config.yaml
n_layer: 10
d_model: 224
n_head: 4
n_kv_head: 4
head_dim: 64
d_mlp: 896
vocab_size: 586
activation: "gelu"
norm: "layernorm"
norm_place: "pre"
norm_eps: 1e-06
positions: "learned"
qk_norm: false
attn_scale: 0.125
bias: "none"
tie_embeddings: false
parallel_block: false
init: "normal"
init_std_qkv: 0.0334
init_std_o: 0.00748
init_std_up: 0.0334
init_std_down: 0.00748
optimizer: "soap_variant"
lr: 0.00652
beta1: 0.95
beta2: 0.95
weight_decay: 0.1
lr_head: 0.00743
grad_clip: 2.0
warmup_steps: 200
schedule: "wsd"
decay_fraction: 0.55
decay_shape: "linear"
final_lr_fraction: 0.0
batch_tokens: 65536
seq_len: 512
doc_mask: false
train_tokens: 155500000
steps: 2373
dataset: "wikipedia_en"
Each number is 500 + 50 x the weight over its row's rms, rounded and kept within 0 to 999. Layers, rows and columns count from 0. Numbers have three digits each. The size before them is the row's rms in percent of the matrix's.

# layer 5 attention query, 256x224, rms 0.129, rows 60-117, columns 112-167
092:527511489487453472392489490537502467500550444448536480500470484447521451377515441527403468435431563504534464544406473453591486484525416525536532500521446488544485519568
088:535449475546484506452533565493434548529545585504469430473496453454461545435597479478516593562413455523465463569553506448497452410497482486464514525470490468437481462457
093:528446511523499535515409584548511500477517510503555415519483418459490526533572458540465529476429514524409614497409423514484561538497500523373554451539540429548534465513
088:504483497433489501551504588431518460504523482452437510453507387413478496550492415572524494519499613488569482491580463563545493510542443477574527437490437551606501561483
096:476528527485455474568486536631486485473437347488449455467503490523461505473547454441524497581506536380526616507483432468472412473515438500485597519476440601600580504525
088:506457473492454505352520435540491613542540494502429531510473505522476553486551529484523582524558570492465479541568496467397478515500485479511522604506539555450433552497
112:469424559420517463529503541483491449497530475489544436549512471477538465422476458487550429563476445465509422495544493430436484528525576442391516557485461543545516447427
096:511467459459410500529541476430480586562461561567465416545533587476473534453509508536414490596508540437572546535450483629447561544504553561524452523475518427373496552553
098:618514570511498501494496478543440545559458534376520592534443451467475527508535543488535590485535433443547521493468481437512536527553425489487502394511434469417558482474
095:445461504444559452549436436611567498435541561472471582476574430430567422472570577556516523573499513528511552433453571485451560537447488558577526492471526406456510497447
095:530579567457438524482509585586502461486540576466551478488423527425435408541434513550481500510595472631523514444546467474430464632472488579521620455511475510600454528450
097:457395470454515562520513424512512457504492467542591495533509535427573532459606596490446441482514518469532539534600434422473480401468487533480502523536567529497499421452
096:458496510514562534480480567465527540513415531522391590450463511535517533508466504524499407552443518440544583554516582489478476563612597530592513474554606503436438448546
094:501525426482542483446563396520549406498462539469487469465517452444554477543511500550492470557452588534449502564553512475467435586584602627566391505488425531523528533543
104:457556499431538429468496487528537567569446438593517522450477492457530467507505468457500508535542505593612446447400472502519444397518501527546493525460364583416502502577
098:557487497493555484551468577542495493580497567558459438517439488538493513544492467484390416475595479528494493551438496468482529495450465549540508468461456481444412477512
099:475465464509524523535374455490435582526512434527511564440573521500478589504515493497548561436448508575609496457497434535490495450444477543508446521467437480476500480495
098:462529418454390436551526410601494571531502501459485532554479506477505486423527485483497493522525578483494505490457455530603506531483528470564487505514553452524553436570
105:535461450531514454428466465480550466456505508472460436388471500420514550568530562453500494529462466511451557439460457448490561517457456465579513457466540527508488571525
098:406499523601524505562495559363532542418546518476525432525479547500492497473412456579453483539508440561583363445450481454476506597486511399503452453519480481482466480545
093:522445511468435509567519363572438520438465507452541458502473556508484429561449527491600497493489550469519458434500575548591465490510490556596459544491603536507613473492
100:527610500468537470475488512448505469546587507564387455488552573527465453506578563520485510581481480430538501459548439449595446534397505554488480479465454463534576515504
100:524495560486444446475491505464512531554486507486460621544512606439364518560507504514440462483512410485513521528525520484454443620521514369545527529535426457487463432500
096:480462385516484505465582499526492503444491518457496573517570430381575502459564438459502540508551560458493527501470476520475519558554530561519532477503493601454534507526
090:394472455439473498526497456505462466486464487488563458502525482478521521497534535475607632561428523394494558534568475500521379462474432487532485521559542401443569555497
096:496626432466507499574584397520466508482467509441519489543472438464450540511565544466487525494513484540558472410451456557504512448502587412521427443392437567448452518505
098:523463502461520607504460525514540555556572531509480527476549540577489535409471482559428408481469585529477537501526498594501524553435545542521482494516472499537458513476
099:576550555540512437490436451487480485550562506471505515543552500496500538501433466504561475545438475448436511516487451553498607462423576482506512472526490486579433472596
093:450529518529441465456472545494530496466503490468549487433499524523456484564526521545512482495538541395548490551507475448477524423446483513449456546528489539382583484520
097:455574549586554480493533594520488534470468472431461609477485500472465550457574609521507402521530474494428499409543564528536551449519538515482529470563526494471507498464
095:549499540511467402418535472526442533509504574587423409495540451458517518431545509487565584505471577495455514471416501482524548503517443513451437474526543532504605505498
106:532399436497578507470446528501494485621529566515556408491519423534539549397449487468496457491458541515531456517551525448554481494458456470484514430576540535494493455504
096:531508453397515486497555428473546547483521504533518533470496479425477510449466530493410552519481549593606552545462576519530465483578565468525473502569439567530491505537
097:612433511549405533439509533414506561495378462497424538466526481423557490571448426588559420442448387531489532502500469492509472469503590516399490581559577527443467420496
103:443437358523469514486421509433368505447404440469427519524396478478511406506552507432474501491492486528503515436490528511479483473522498475507399563458486503463565539553
107:562444505554475481427551440395516591437573506571507608490432497582536471577437491461389495497519483398504447505510556571533511505448495566503460544462566544443415502505
095:498420518451604399526494574583425548518491514436387510514487407607503513453521547515578489466503495472542466519479506490557495601410489459465459476528480486483458578409
088:455470481560487499535529561628562558534505452556529517485569445465526479395507507596494484298453486496440426532475442526448513563512472463578567485494543467483503523457
096:551572393479471524456540481515415540517467522464477489441560561443592483462515469489454557435420469485546484483417528545481549470411529471511520477496476539547503466531
100:550454480426471463486503575515567462426584416484437513562529466488448523475498471440462460526523506471526482502510564522583477594465538586471625527598521456481404496478
099:505477485546506491503424626497541475456486450538505446504516473512455488524489451489510515471397604488497571456416480474490490469564571515561485467610554570500473504532
097:486504405517578485430487522460481459448498439598532627516506509477528532500594497563475551463476477487522494456559498484457435530500497601466431535345518531459440478535
097:507437495557463479488582514463417466487415435497534531546475490485463521472471491454528548533498482620566502516505472443378604519438422479503561531435596548422492490563
097:581487488498418489460521368478478529509476514491430461444528505501557478536531397488523399505437474550494469433409491555464567503507460606480496501421472491484515467507
094:462497496473491471465479592508557508510458543451502537499475475483496472488499487484513436397467514442496366514600539430503500505467487554446446406499563397491484482489
099:410554502480513482416502400453507474401588467537579453461545577436501644564524413506415488551519521544489462606453472498470530577556537516483518528460576493428574581510
101:537522429565566516511484437512530524496479563451525573418544550501510429508509529500544556496526463548491493525437507578481470511518453527489532434563449513452506556505
097:496516503542621550610461534553538483526536483547465447521531505457550456491502515401507520502531500553515446429497540574492455477485448497579468435552452437534488476516
103:567439546562463536460536544369483511504490470451558507612486483508476566506489507441521511545500574591513522463455488546470563458566452499561526443513437387475437446502
089:451526554480516596517462486431503577431488500475434503474514428454511501441542538376460545492464496462578503510481423432449548559509499519439500485545442469496481584596
099:438472474473485461473446475490587578442499517487547419535576579576505443497515473474473447424475619556570486508495379461465557515523413560479518501548443521505398548536
106:503500493539488494500630475482384498545508416490557499549553525495413479439450419546531467524483605529498516522553532528583480586559524488484445483524453556516468569506
094:548497439564544445497504487440594468550503488521454440600482535452554451533575445502570512503581501495557458457526434496451524440559549489481451521471530484535540529488
092:450560473478498474476505515558488518528557433477461622511461434423493529496440460382414500465453535489471541517505529595469588525519450554481421457544550493520509534507
094:491475433451565504492482428479507459484353521509546504538598509422517440552566475515466461552453546489632520516419481539498490557525513498393517638449528530468457514473
092:430529439503516534578562563528422522480478532382459573521521495448543430481532507475538484556469423604472461550541490433421471451433489507524571547399497464516537483516
092:521481519490490571511513461500561600474581480503441587450467517441505440539401472493539482375516335534584467473538466525539479538500598487540497501580526568575494515446
095:506445480515421472522508496521431517507451511531524437428445570425547421598459436445471513521536535417469621500577542501530436584504509540540603458565531535503446558556
# layer 5 attention key, 256x224, rms 0.128, rows 60-117, columns 112-167
093:531447568446484476507595447543475534615463545445516563489463484468436488454527611521530408568494380567501543416508465403497525428546507530518490541501461451424519446494
089:576440507508442520549513633552465491497534366502374577425499500490498448477458501496598588572448380457527483399414539548489411386601511472618464536553610530452478545501
091:553536534459477530523462587512512531527520522446583517508536491467407440463524455480458455573475497484579475531496643441519558492448606509590567559479496496491512452571
093:542548420484537450532522413484473400406473552447502450555561476428512564482495505581565379478427500454553540543466532518541536596516523469491520507430515524473613520428
097:457478532583421458512520470433517437461458490442440467559560509426549541527505450538542514473469526393452538474459562526474546400549518515494630522556476443471537554471
090:536474631469493520505586488356526433480508549560510446540505570523556446507510474484509475509597451594542491464524454519503500549405529505588503483556435470515533466490
104:447419523451493474493537463386487427489599470552517483483576480560473398446543460526466421487498585505450543569445465558440519513453574553541405481495518480531463497471
097:526522581504519487546578592487530519565519569585471532454423518487475569421529431553484452522456472474447551562482472450467530469451483552552557448395509421500478475516
095:539520532462514494530501501496452435447452541521419540515517452489555436503473504480458416510518431494583452543571554533450444469540441489451563453502482433498520515426
096:429559412632498518481580473438471434550484534408549459411452583551512431583512477495513479502478434527491496493521442541552577511521461538501413499565436545446545512500
100:502534532597507581504465627488521504415390477475501492532421496465530405494481527441487533466498438430533394614510494467502443561495426508556567550499500518490446482408
100:548451572489427522559566459491514435484560464475497497542467423441516439483483477529529497502602482401556375534444386476487493613577580490479539493667520521425495469496
098:489498460517525473630542513529517517602532415589502472536536464533555508472495452461448487511372510412604522542536583491565541514511473527422537460542583505489484481470
091:488509381528483551539503453437525461526530534521589546418500454452471463549580429441486498433460493482473515468553457504521466533482520514470470518529430409457434593515
102:538514495426560514476475474444603454565558552525465504549519524505570557532460469498471463474552470588460420506380506617537478593544531508476550521526460453479491508539
102:544490434402425525499429560567501576492443500527477441469456461465470542545532527498545532387514592500537514602522523543498478553466400459490464535376450492449410479543
097:470501492492610449549519483480583468541524449491458483515625561503595423525529555486616499493425490501438484450499570523484539509517532545503504511573417520514506511495
098:490492481479537473513521420529533494415578478534470473523477504504450484526608487466485483480570528421508512408462457485365519490498607428536480445593439469423539549505
101:449553516489502487527460490506468538462466504457491374420409465485490522509501463508464425553551529486416609540505441606531425580526415484430525519460515571543461503434
096:438594505441480595496379505526493502437541469453584577530486541543483496485546516483450570448476495396579509554510504539507485497487464511574517450427523470471439608486
092:474490598485469425534529394495459550479513458462498455493462603467476507536489461484515417426489431622418390479457539584513479507502500538631495483496574466524524431596
100:540571612508582484576468534551556476594555564583468519497510449493497563504549464496466515462458520382595489464463452517453422480500485579390500495530501588550494622511
099:523503541420491437493455523454493558507468359451507486521491549495544530393536557513489509560612515484509553499518532440549425485584479436452570497502486529565451525563
100:448402527484520560517499549506464540537565502515485510469506498422507443466485486452498413563575548494597526509578487571496474437513446430554503460581423452381526517542
089:538507551608485515543494479570482459498490551499586549477563452354453584450499418468424508521557536483464535426440432493489454475566504528585530588519466471448494589361
093:544575455492412479512531461485465493457569514486409577536534532523487466582496361572541516515378529525546589500487427546506452447555469447528473500427487534379486436556
103:551532468536514510476504470529545503512526462588502447469478439494433499460500461490462391455461423386582427499540472477545612464474518474572499498422549622462452452569
100:595523540603446489412566533554500445394453517442551477463468524560511557560503592457471497507427466439486492519424479500443597459448538529509464464552528580568435500423
100:512404542583492434537528543404538513560567565521503515537503456509439530386478534499477549512535547476429553415537500519399561510494575343548484509516447487513543485530
097:527601468540525541548564490528477542473439487597488615449519520432498537555507531386517516499479510467552558458526571500550514447504381539498588532552496580460499398513
100:476459633534465444475493527582502543544622515615512501415558477518413500427465385466481493439557583452485518504430408507489515510478524525429536517530541503644567475489
101:563466468526509539438439510581457490535565470542611436517499534493426471509532516529518582515546628437497482604511496519455495492574533509485467473523546562525509518473
097:491463426452499479441527482508607418571461555552482513512487485507458449441495408462450608501456558428518481444543537628492570375502535435508551564545470519491534545476
094:546422465639385499528526476487536545394518524477401560530549422479511494527479495560492417407519441451387460482508475463448490558559470559466483447507498537560560471534
101:502471556369536461526423442556540417539520523566423500412503412489504558497466490497509519457494491544462431501529414591506537528513485449488493574475574481511493484582
109:522490467419473515487506554547449550465493451508521551518512431483452543500406453419433501464522340588498425481522525468540457401546450530521531477392516426459515449450
097:477556538537468503475493512537444470384502531554518453502517452518476485522485455511567538455490614533548558580537436477581456510497522548505502548507490562535529456444
090:441551479557462437621497532469553598559423463502433483460529544426538525511560489592494451462499580534546439435571454494495569525458492422556542548428541457459590506448
105:502524456504453520560536470469565457513494525507525437516506535496504541450421484523440471428477520453521519508554476528485450540515500476464492512421462598453493434506
102:549490479503529499569489547495498544447471559512570542548550470518449460540562593500539512463480495501591427491586475478507482459510612471447540396492465455483496476506
099:573440523522471568611454462461511469538415478406504487579399560442503503543443558536494494502375509527448450482535421475497518548320458440441498575483545432488503456500
100:504500503588525425534426518544551490506618455456526484492448533530538454568498525478463531518540439505511474470545450472481536573516500608532515474436469384479463501595
102:467492555479598481461467590558508500506521530618415388638455426418446548520469490485544506548513492433509484448497519534442430557557483443455481502416490541429502408491
101:523476489464559579536552474617503468461548554500393447536529480378466538511430546490431475375482523519420518475489537495555538550501478513448446526455452483483482509570
096:486450571482600519525481474473455388419518558562474496471468456460520523471545503531608561431511475512584515501528543464458411456519537460442430557479447490572446406557
096:453597552466507460515537468396520511472518453516448634523510478471495503479487437494469393519550462556451468502617493413505475447476527500545601499549524515497437535457
099:472533470495508547507493479545581517495366480527500546497361509510553468481507553481569497476506490516473541411474458423509509500544568450548539505551487505492515548469
105:480415519365473510501464493482411505542495392521462617474461494493513462462501473525503554422547570507492440478523482439464567536568509588488516571517493472482458451518
100:528427405388517471489489632465469568477512433563458453568557535556427473482501437490495475541483580485569534504412544546505410503574473470517410477601567468486476527581
096:479426594513595523428453556481580545597511547497429450466513524455504476513486565552511543556411540446522514567533412462548578435494416475480561526379441499497585493481
099:495539602477508398433343534492494469557421467449587440529429539508602508487472551488497475547582476525543548463499560443503570441464519449462540562552462505491456495514
106:497534535468517496530534573489512569488574542561537395456538456522472435528437543528512403523507552450543487349483532499464471437592578447511564463526526539505432565507
097:552543515456469561500443571535543438486492512410481476468491485443508556567536517469478443481511464560576479503457521414572548501436530533487515541515577594496550528452
096:484471472491588628478502476466406495451544446406556476529541513499435446528547489514494505374547542573594495477406511547496496429497509486593483514567443484667499497397
095:487462456508472519484436533422502374502422540474598495579503460505430466596511444486554548535551529605513467473437550499453506508539502445613598512526507498545484546580
097:367562497509565475496479484545563514536550464394473506472549472460595540483496490426399484430503389529509532616497462465586429471565488466547496527522514534569533553458
091:582399443478525492504549566546476501471460423495453485477513586529466427446559511491552540498619474503551460556507526470513534558529358473486522533521513578447539518455
099:500471448504478498490468485460467506467528459489467438451556646460440558425456513565397457505497436535538419508573501507469510571508496560452582469529443507482466560330
# layer 5 attention value, 256x224, rms 0.125, rows 0-63, columns 112-167
101:507453461561529504605504448514569407456479443459478506489568477569555526515555531524388468501520429536467391533443572500440536497455510505481527492421545517525452593427
099:505449536558524474480423374482484423540460514490501476509494620467502449504545610458465526495515420479584496422617493484502412498482570518531538527576500458515482439475
105:593453585592467495427497532538527619493417513585504497528463522425564482448550548513508529580467494489567547410576531416479501536500592486521558499543529559564589537523
095:446488398566571494578551515459442430489496599562499585476512449441504435457374500420554475553431483502514528509448502552514523546544534542555542475407526460497561494471
098:520468528638554416455533523479506488466446404431453568482538564349515539433539504585408536453600516500575510571494486518531376533586497449397506494421527554530471513513
096:543499478519495540637480472519465411526547493551427499509425425489550477578592517444484441623568521438438539590471475429444480519448495453601487416448497475586522549483
095:495634558522590523444509470498476470499451535479491496559468496560550445433614526482514460581502493463505569495412579382471458396586534429482582466540534471473488532378
098:543575464494464504524512623492448414486513519477545572484557396512473412498406491435489527424443485499482573522468451496449531511506519508536563500524552541403442452539
104:538518493462582484461552453573516513497477488450483467450482507477477554509416504423518509444435515418522477460490442501469545521521389525475526423464511470529516466482
094:507499548552500435446510475454584409563421452485547458490431487574536424547502538550425489505538504555493492471454496527555472433437530416507436585584538505488525510477
096:451535430560493541553547535527498459468561492545447503512487481477515470523485507425494476488468469528567434569430456431454500516489488562571555493558495538478488414606
097:581440485453447441522497499456455564494503453545555505459623508469467495559480527546528444486449546517555421526522501495587422531452559465618551438570505564409517513543
112:484554490548451505509554488458492539478625624491512498458432469554528393484540439422441501394448504362490511515541479486561479447542489580495621457444495505523436475488
097:538563456494461486574501476547469603535466504590542458491430457490588507481547540424538481519488429498490561514453487535462511502501394489503528543434539502566560509518
095:544561479491482534552523574500491440509446518512492583425505481491513409450420559410517562553601541557493529491543416488554405477554506535449553480487592428513518528509
089:474553497445548570547468515493526548458509460511544499430437546424548467510472532488479518437396491452504656443482502495578556522464470430414586536501525505517461441564
104:499508469476469499532615517348459459507539536506507547497458535593492461389476384465514446520465579453559562468533590503551471544565539478402564483495523523550594512452
105:423519532604583497570558535550489468519515528456486493530468415464543538556466381533397480518452405583420484563419428475470473588526517473459414479563417456572483496454
112:509524504500438606553459511523498547446465523549483522446532488504507502484571552551509424572494557529553509446454453516545439406439664538501518540521570536515430546453
091:511437452446451436436608534515529506495453483569502444495474523437448511468525553562468501482555498442529470476505509457562374527484572459543529457551438582519482544476
094:537490577475562404455529457389547493438587439481524498434439421401356418504395494516462563530529514553543583476518497490492554537603537488479529552518533474504497441490
099:499468435493442529500441596453450483459475486473575499448442502532497529508556513526430527487497367486396526622486478503430542605473434443547476426533455509398547451473
104:463455491572502495474523530556485452457458467401548494476523569519399519551538433477544446466468474436539396470542538561531489460512553550550484528440548517528433566483
094:397450503489530526521506568477466463390531529503440473532482480466455470525544559503617577488471549564541478594501451466510511540614491549479480436502506467436436523586
092:404536530504523412460455518505544478473429497488433539479509479525487451571493575536442513564555413542492628531593489427586460490550493507529466460552439547455506469571
096:547410496399557487462549500558527464487563548474460557596500515456606585432415542528424521566490542473451550504467495545501448576461533568491517545537436485527574547467
096:425544434504566498544515510555460477515513447587529454502524484534424534551505567517560564469434424590434435627444527489498514622478493432459526414555498532515434517429
094:432561586514508473500409447560590548512446553491464468520509475529447391530479520499504565612584563517498527628417470551504502466500442562514515516515437481537521443421
103:472474318505566620552471529492537563512534434465539529567522474419417532533467443448531448554406498445493518490393448552465531565494498612443471508473492507561490489478
106:466509562441507509498456486519535528491436483599492419474531431439512542552497469510570474441482625487447452529538524571457375522559457422427519491484484467501459559481
098:480468508448561510539610564538493470497477535517575550457569443493391464496451477570476576492452483423549452461491478562578561523483442411439524514462543504536638496526
103:424478508501536500490583589521584548600485509411434539496465500378443464479506520535495502506553426485458422524379475535437589551488559520594485525509501436535560444503
102:519405619436471520512495537580565539515497485529518417444454500513446488510523599567465455547475585482535505516601494507478460497527433458467522585420523525468489558578
100:386496509526459478469520484513519462461538566555428429527470471450488425441488491524471514445464507455539473610537605524491519517431487530446568510565365468461497532593
094:443503541496556506397483473545570487538556446508460505570531539452512474453517438533540547591512570473551441430488533466493459553522480572460506451485511553475494536549
103:498448535528489509509451451465516549537464499498485475566491511575571534567562452488506505497512446560425547507441478465463476404370419523530467485558533501511559482593
091:507487492520540535513555528472516540516482416539472513543522546483486439515537443551575499507545504500503403525440474464502480481343520496448429438398429493482525483429
100:497563518531487473530544487541475511454509471423497448489449552563521574432476469491496513441450495541633443417535539473433494530457557502558518456526532509637485447371
094:573562454499543514418517538450408555496458552503515549466477453530518526456530530513518464543536422563436475493446493484416562506444458528435530498541503543486562461526
094:431503496489480509489529491472536447523530467484480464397574605494419467465551458544495503558540539374497502540531456515443480556484358483571508557527573440484523468563
091:508490501476422451471566483424535435455424523527518470531471524523494470398490539472425478519497493442519475469524478459514479530489526505590537500472463582488508585448
117:507512594433484558565426479483489590494548440516492535448584529530475497494535506530530458493501508475415529462465430449471511596508537541575436486509486509417548543547
098:584617434492550482493495534549518473555517485453541535478552536415382561478425510490484476424522518536595496466474467562550511534555496531505521527504435423520428421575
098:452421537480587524529414505503473530588418452487434472511538500412580502467554591448514629530543433500468540534527460443515469513572519537527445508460437495497590547594
097:451524499635510402573485534511555507557519480447499497511451420584477409488533585512474505452566517533530468433526438497441506487505444547441473490544492410453497589417
101:441455447535546495430457482563485489529492598487477514554487498536528503472503532464407520574448508407553577617524518403484536385542426513565493469460562469502492457503
104:538477566561453493437504536503534494525462556458580405545385461552427472539482527569443484538477615461534482500569544485496414494505539441454526542467440576536487503401
088:572457519507494511544547507596571409502541526515489456431497510528458560465397628599482466485544415490548510478565519622510497503504497477517441500542531473497442522439
094:468504492464508582464512511482478580482521520403581529440507450451475548530500582522435484556472503566431495381527512515539501515540524461402481507463621470547508397454
108:441521511490532538589526541426543469433490399451513472490575548477589550509488599510618470573509551548500451375480484517524457461550574431513379585520633490565503467457
099:523577502540497528524567502512409455520584497593477575645565409500430483526509528495484493471569514541479500563397444443416455449525567458500551504513449444442551552648
098:475464488519548500524495494559459509525557445554562540499489548477440454461518568498482494515503476599612584480425542606541535563463471525561422483483663578586539540395
105:488459476498482450488532510564524583436457529579518453530471482446521541536616495505578459631405534518543513423560559430396525443518590560520470505493548486501469578500
098:485473429432481601543556471482365556468400497422442513457456545520433486430531497409451473585484542602441478511584578430515641453516456508575485537463519417464511493502
100:507467519448542529496505443462494508455559485494458480463535505518412553489447511599474402528500509546441394424510527527455550541514560455483509512426529513509489571458
090:536569524593536524468508558475477518538469468441537370508505449524535509591567494511487402562530479520388471601503441532392463376596457541491508455466560536474542541486
093:487557406473528462589446504511500549475517468483499461538548548505559630537523501580451543566441438532443535470444418477614539484535566447588447424541459520502507493448
093:546573535501541474568445527473496492465424539471512481534562562504480496429549523481551446468382488569532565540490608440461493424519473554409553458455507632512441479489
099:519507532597552523674555617471450451512531455365426486487472462485502511483466581592473408494503571544528442430508441562588444485500529560473418548498447468419552461546
099:501446594580504525342497565546432476492527416509505543506491438389488602501412452471633521388514474468506455535495496569518507592478471575514427507430542515517504513532
096:479487569541577597376512491378562536637554465476515436537352524436468517558490523496481460495526521557459496578585473496567538465468474555482447543524447499574543460556
093:518472516622473492497570519581531459566557471536521480506548482382446512446504498567599444532504533497524479445506585570527541412454442582544501559471456599563428506550
096:462482394435497583515494483502462491507487489520440450465580506525482560436506528516546553515552401567446481643495503405418500482515477609376524509467452420514419472567
092:507607569387485555431482584457513565482480577438554431532412505557443453481536549492531481496516519569546555509485497503476526532424479566494538441507472501514484546421
# layer 5 attention output (transposed), 256x224, rms 0.106, rows 0-63, columns 112-167
102:428569599482445464480452617501533482547526591606492526431430507507515543554417521495549485495453559408626544481461559469517546535480402564543435523504485446515522414551
099:478519550437453545488536538544547562468510449481516542551494426561511497487451542605475521517517568466524488442465503553544573554514455474513531536538560432571413566510
095:548569497468570498538527459483523445554396447489504479509500577587437457521488536539523482474438453515512477482444438568528508487456483482436481461465474530380506457534
091:503567596456432435533394518609493506572490540563441539492482480490451463554531467552534521436538509494587537478516496493519453426476552450444518512500554529594441542501
099:519566478512547550500498429550637465467580555549543464430468464522450452472445466490523528456446461546498520429566516486439482502417526516605515406568481509427528459511
088:494489519516496515421506516423493557557464622509469446506478535438489543507448468565568520383469471533535473518487559536529575472536461484451486534536514529481443427527
089:432395496519475513534469546517565564572542467535520539541534545564482474577472484431490491488538486520499381565584413555420483569436517466510507508542499494545492511522
098:524569582476507492515538427433604555490493484572493513476517514489447509424649464534508426567580580510489490491478486537434477453636536522551519504471407468543519524520
099:461534577573511499513516495525469427499521462496634508520481592529578455495505553483446532560526459480494421581595476414539458535546503460507594520500416567526428482378
089:514491439563473475459536542544449534527551475489475457568519560410481516486506438426521581484387481603462481564396494406407554505481461495451479429426518464471452468541
092:516493518592536568469590500536485565526525528524490536446484490420478597438462473570498498496508463527480540449504536613580526460550509475410532524494505496527487448413
094:523462561469553566547545473627477546491485549419499541449517591510516534463492503546459513566602448498478597461617491594449491555597457581481495587502466417615497437461
110:426575546437536521506486483538536435622395470489544386537485425473543496475413533494536480527584554617474514606496351532401497578530519409507456556540472493472542548505
089:514450598465479464478497501419469366526496465463418446530462517537502498467531486554519529516506540540503444563518453387462449570596462453473447478481528540453449525466
089:447474545511454492502462471496438547563507539471575391595495527574505544485538534518545529558487470428522458571436480565482584428398480482538519571536506515448523526518
088:486500512514417484510429493446529529535545577451493517586537404493442510463515435494548453505560565489499477623496439455408524532540446494474511541635465461442523598465
104:412578509403497441500485537529400584540392477528556395553511401418492490516482559547488523453535446510469478461386449507443483534486549483568463527407500433439494444505
094:578524500483468490416493471431472490463521439561491498545474570479475520391486550398499534453571523428523525481519505492493586468431505478459518428465476467433448530520
104:527496542535483588561480444488515496511517575501488510542425482516529587447443513525470578540504447487533454444502595604479551577531435479497558455418509456563594420474
091:547475476529576566491466458550519507422545402397515503508471442513493502572463503468510451564476511601557530507457602550377580556439465581508548632499535485448577449474
094:464548452521447586495510477484530463515444491415514413549593507564545577466465487477456515461520474566521465496455542486526554459538519498619496521506548625504419483560
091:481520580468548491463516530536555458476513573498458449515561518480545430423427556442641460528534594511463454487434451423477555422580513633454499509488542488610471580527
108:517570673445471436474545462478538467519523480468519502545494428494569511525515584485411589480492532516474544480502490493489470545463430507472492493527456482478549575562
093:638496459542493404491578553536537467596422575543442533486496486476550497443448421494382468435453421469426529471520430608525589499510534424474461497480433511508536499510
087:474423503465539522509518491478494583556543518495583506510446520522501481484472464544523514449489571506487431524452513488425585463553512441430515512438576434500526513549
092:507485526407492521494541508484476553497531447544610467489584433471465445537566571502550367477531420535492477487487565480547581503587390495465426503494523499452499356509
086:569504395526515476366472531490566533444521538414491483470539460499540544541518433409452496522532537506519549426503461480477542459481551547534508531444490465608503446520
096:583409467506499520495537460401463503451541498499632490472496471439555520514493530466477480512472504410469544421544561494531489497452526433517478470522603473493552499547
097:587551537512413368499431549472562466439428546533471545506496519536501526448498562545580494474555411476520489493674544441531503472533512472479451485586464543475463456498
110:518474494451447467479545468484447528578554614417504560440478590465530447530453581650460534586544484532598493493567450350456568456506560559512547440512490523561477485432
092:451531537468407452492412491493494551578496421466425432511437479503565447488601475433483534479466510602466620547551456513469493471507584549494512519511434564502432480464
095:567535506468532537483444478423333515430568504669549500468488538552456599535399496439548518485501507563525542532613553492557414440400527547399472457489512525508473457475
091:453522510455523483480564474457402399491482470491607461589535545567534477482492453413436526495530465525384389507536451570515436512494547506468537447495457465461607462533
096:503536555393447434512538593453456572531487494523582527528528492538560571458527507489374520588498507521500556435493439412459521492514499535441408475468585448594391539412
095:504462492435440484454511580472560467464405528485496533586491516559466453607548515446545485462476517484443577505504494433545553552543454442550493497562521478468519436468
099:511526441538473549459489528504546531463462525523454545338445489483443424404476524501562545483460504449567517501468503480494544526576391553387412514491505501426504537513
089:499447482542475468468441430557484432489579607481496539524408496517532581518471524408551572446565394468456518484545485478538460442519459546493450514480557533477548432632
102:467514502497506563549456542569548487539530527491546595434467503441499480563490502562503461528577492606404532531450515602590502483445418489445517542460446558396546506518
092:432485537585515540581533493517550556566489492523454497468500468487503481482472518447570542512498550434597466578521573536585440525650500543415473518421466497502465588530
093:551441547448506493503450489531406534502497521467507486476439358523557455505472595552557502450454507561485554428520448445545520494516572543513504541554431393527566606451
089:497434531522548451518470583544474493504499467366522500436570436515567482508524447473540516486456561526423573467492483510451504494541495450498498499537562490513533511537
114:529507528522485494473462495536474473476395588486495522450499482478443450584426542533482510505486492443530463466486559560484467448554486481467584475472477427514516549435
093:466420489518557572516459479513485473422492539522521504491537504472532489510518418482458552477462491470390599524590489585452484507515520445464521540519508640507544530464
096:576488610528469453505535523486479518464546555563481542503395513571456457591409518527497446477582484448506426513475488486446479480445491452401521466342467504485481530410
096:513551564475457475532521406498422501493484579568495517519509477518466492507453494441509537538434452449508454508444478459523426450394613465544422490514579484544488489577
103:532470556546512490561546518477517581506523451542532428433481477522535544516546433477561540441578443561487464459525499527481523555436492466405420473465384485418555561466
099:440483500417569482480597474563453464523597444539562521534575537439629479458579503324467554448472506569494511500485493509526530596501463538518509511479548518515549484525
087:517499560540478536521527552428444555431529579533484537499433552447481428476507493461434472494528527553518460509505562478436530462385555566519515527445449424529489618483
094:542517476509476493556448538436553448512547478535466478465460476415508518498471468569534498498507471453559555532502544551621561515539510555554550459640460596577539450505
102:576467522606458518461465555486487540509569560526433540480419544512476549470447485482487521479449569373558487479514574528504506493509460584505613401526460516406629564486
089:475425476533419552524566469516502548561434589488501389495521511405527530574528470508573502544396530365423522539513490534488603514526469532530485544455533473514445481437
098:466480490502443543504532546530558486489511571417425371455498593560487515459470446539532514481514548476439458556548408484454475505496530534482567548470432509408503521583
096:582591544490489600489464507449491500551439533421424514520558588526444466523474521546493527423549444520455469551494451502550515607534465417417495474438385524475534494574
099:500553494521527449484497472511559454589536550544511494475455490458505539591492507557532511473494553421473543477433466570484404503475547508514508479524472442582412492563
098:523490488465478509411414553508569436508498528517514522437455543498533460434501445548465554534489468468581491551456566464465488491475511596573432468574502550509552515544
085:512471537555515552401551448494551456417491601526473555437521573474460423498386523527589488504504484551527531481488567458552555614444538519540491533539482507479371505502
086:506459491514444486473540526463526425541481528586454552490435480496527437474512463443642506439609482410567524498419574546415593509443423541389517558500557504491513524452
095:457480464496537520461544526497465498446479525548473479490425502564485505481486409474427458445492572372482533491425512528609500468456527448487536547539526405451547543492
095:527515628439447464535443484532492467552535519595539538490427552487571438521451492470603500521600477530580481500463580519391579448494486523532552486493486551577415487435
099:466546450475531462536522394525556529470497557477489527511513551496382475556506512462441481482517507644523535484557479430549530396551493559562482457538419535537508540527
095:502394416431462523453570481505406511458520543560512540512546437482494527516496537451465480474527529552514394418440549502449342483575484487548478468556489607498454469492
088:435576509493538554500550459473504575436481530496475535490442551553554551503491436522530535503550422536578546572520512452506480518586532531495535507527528470422619534525
101:532548511566459485429505500449525562482489534516500475542433527539539449596443557536558436532421608412514520440467565489615473593461522423633477560497454427529531541536
093:419472433541491525530541524520454607458465476522522568506596395491510525455455529441394539496435575464516481560488410522445530526570510448531487483470564562448493523535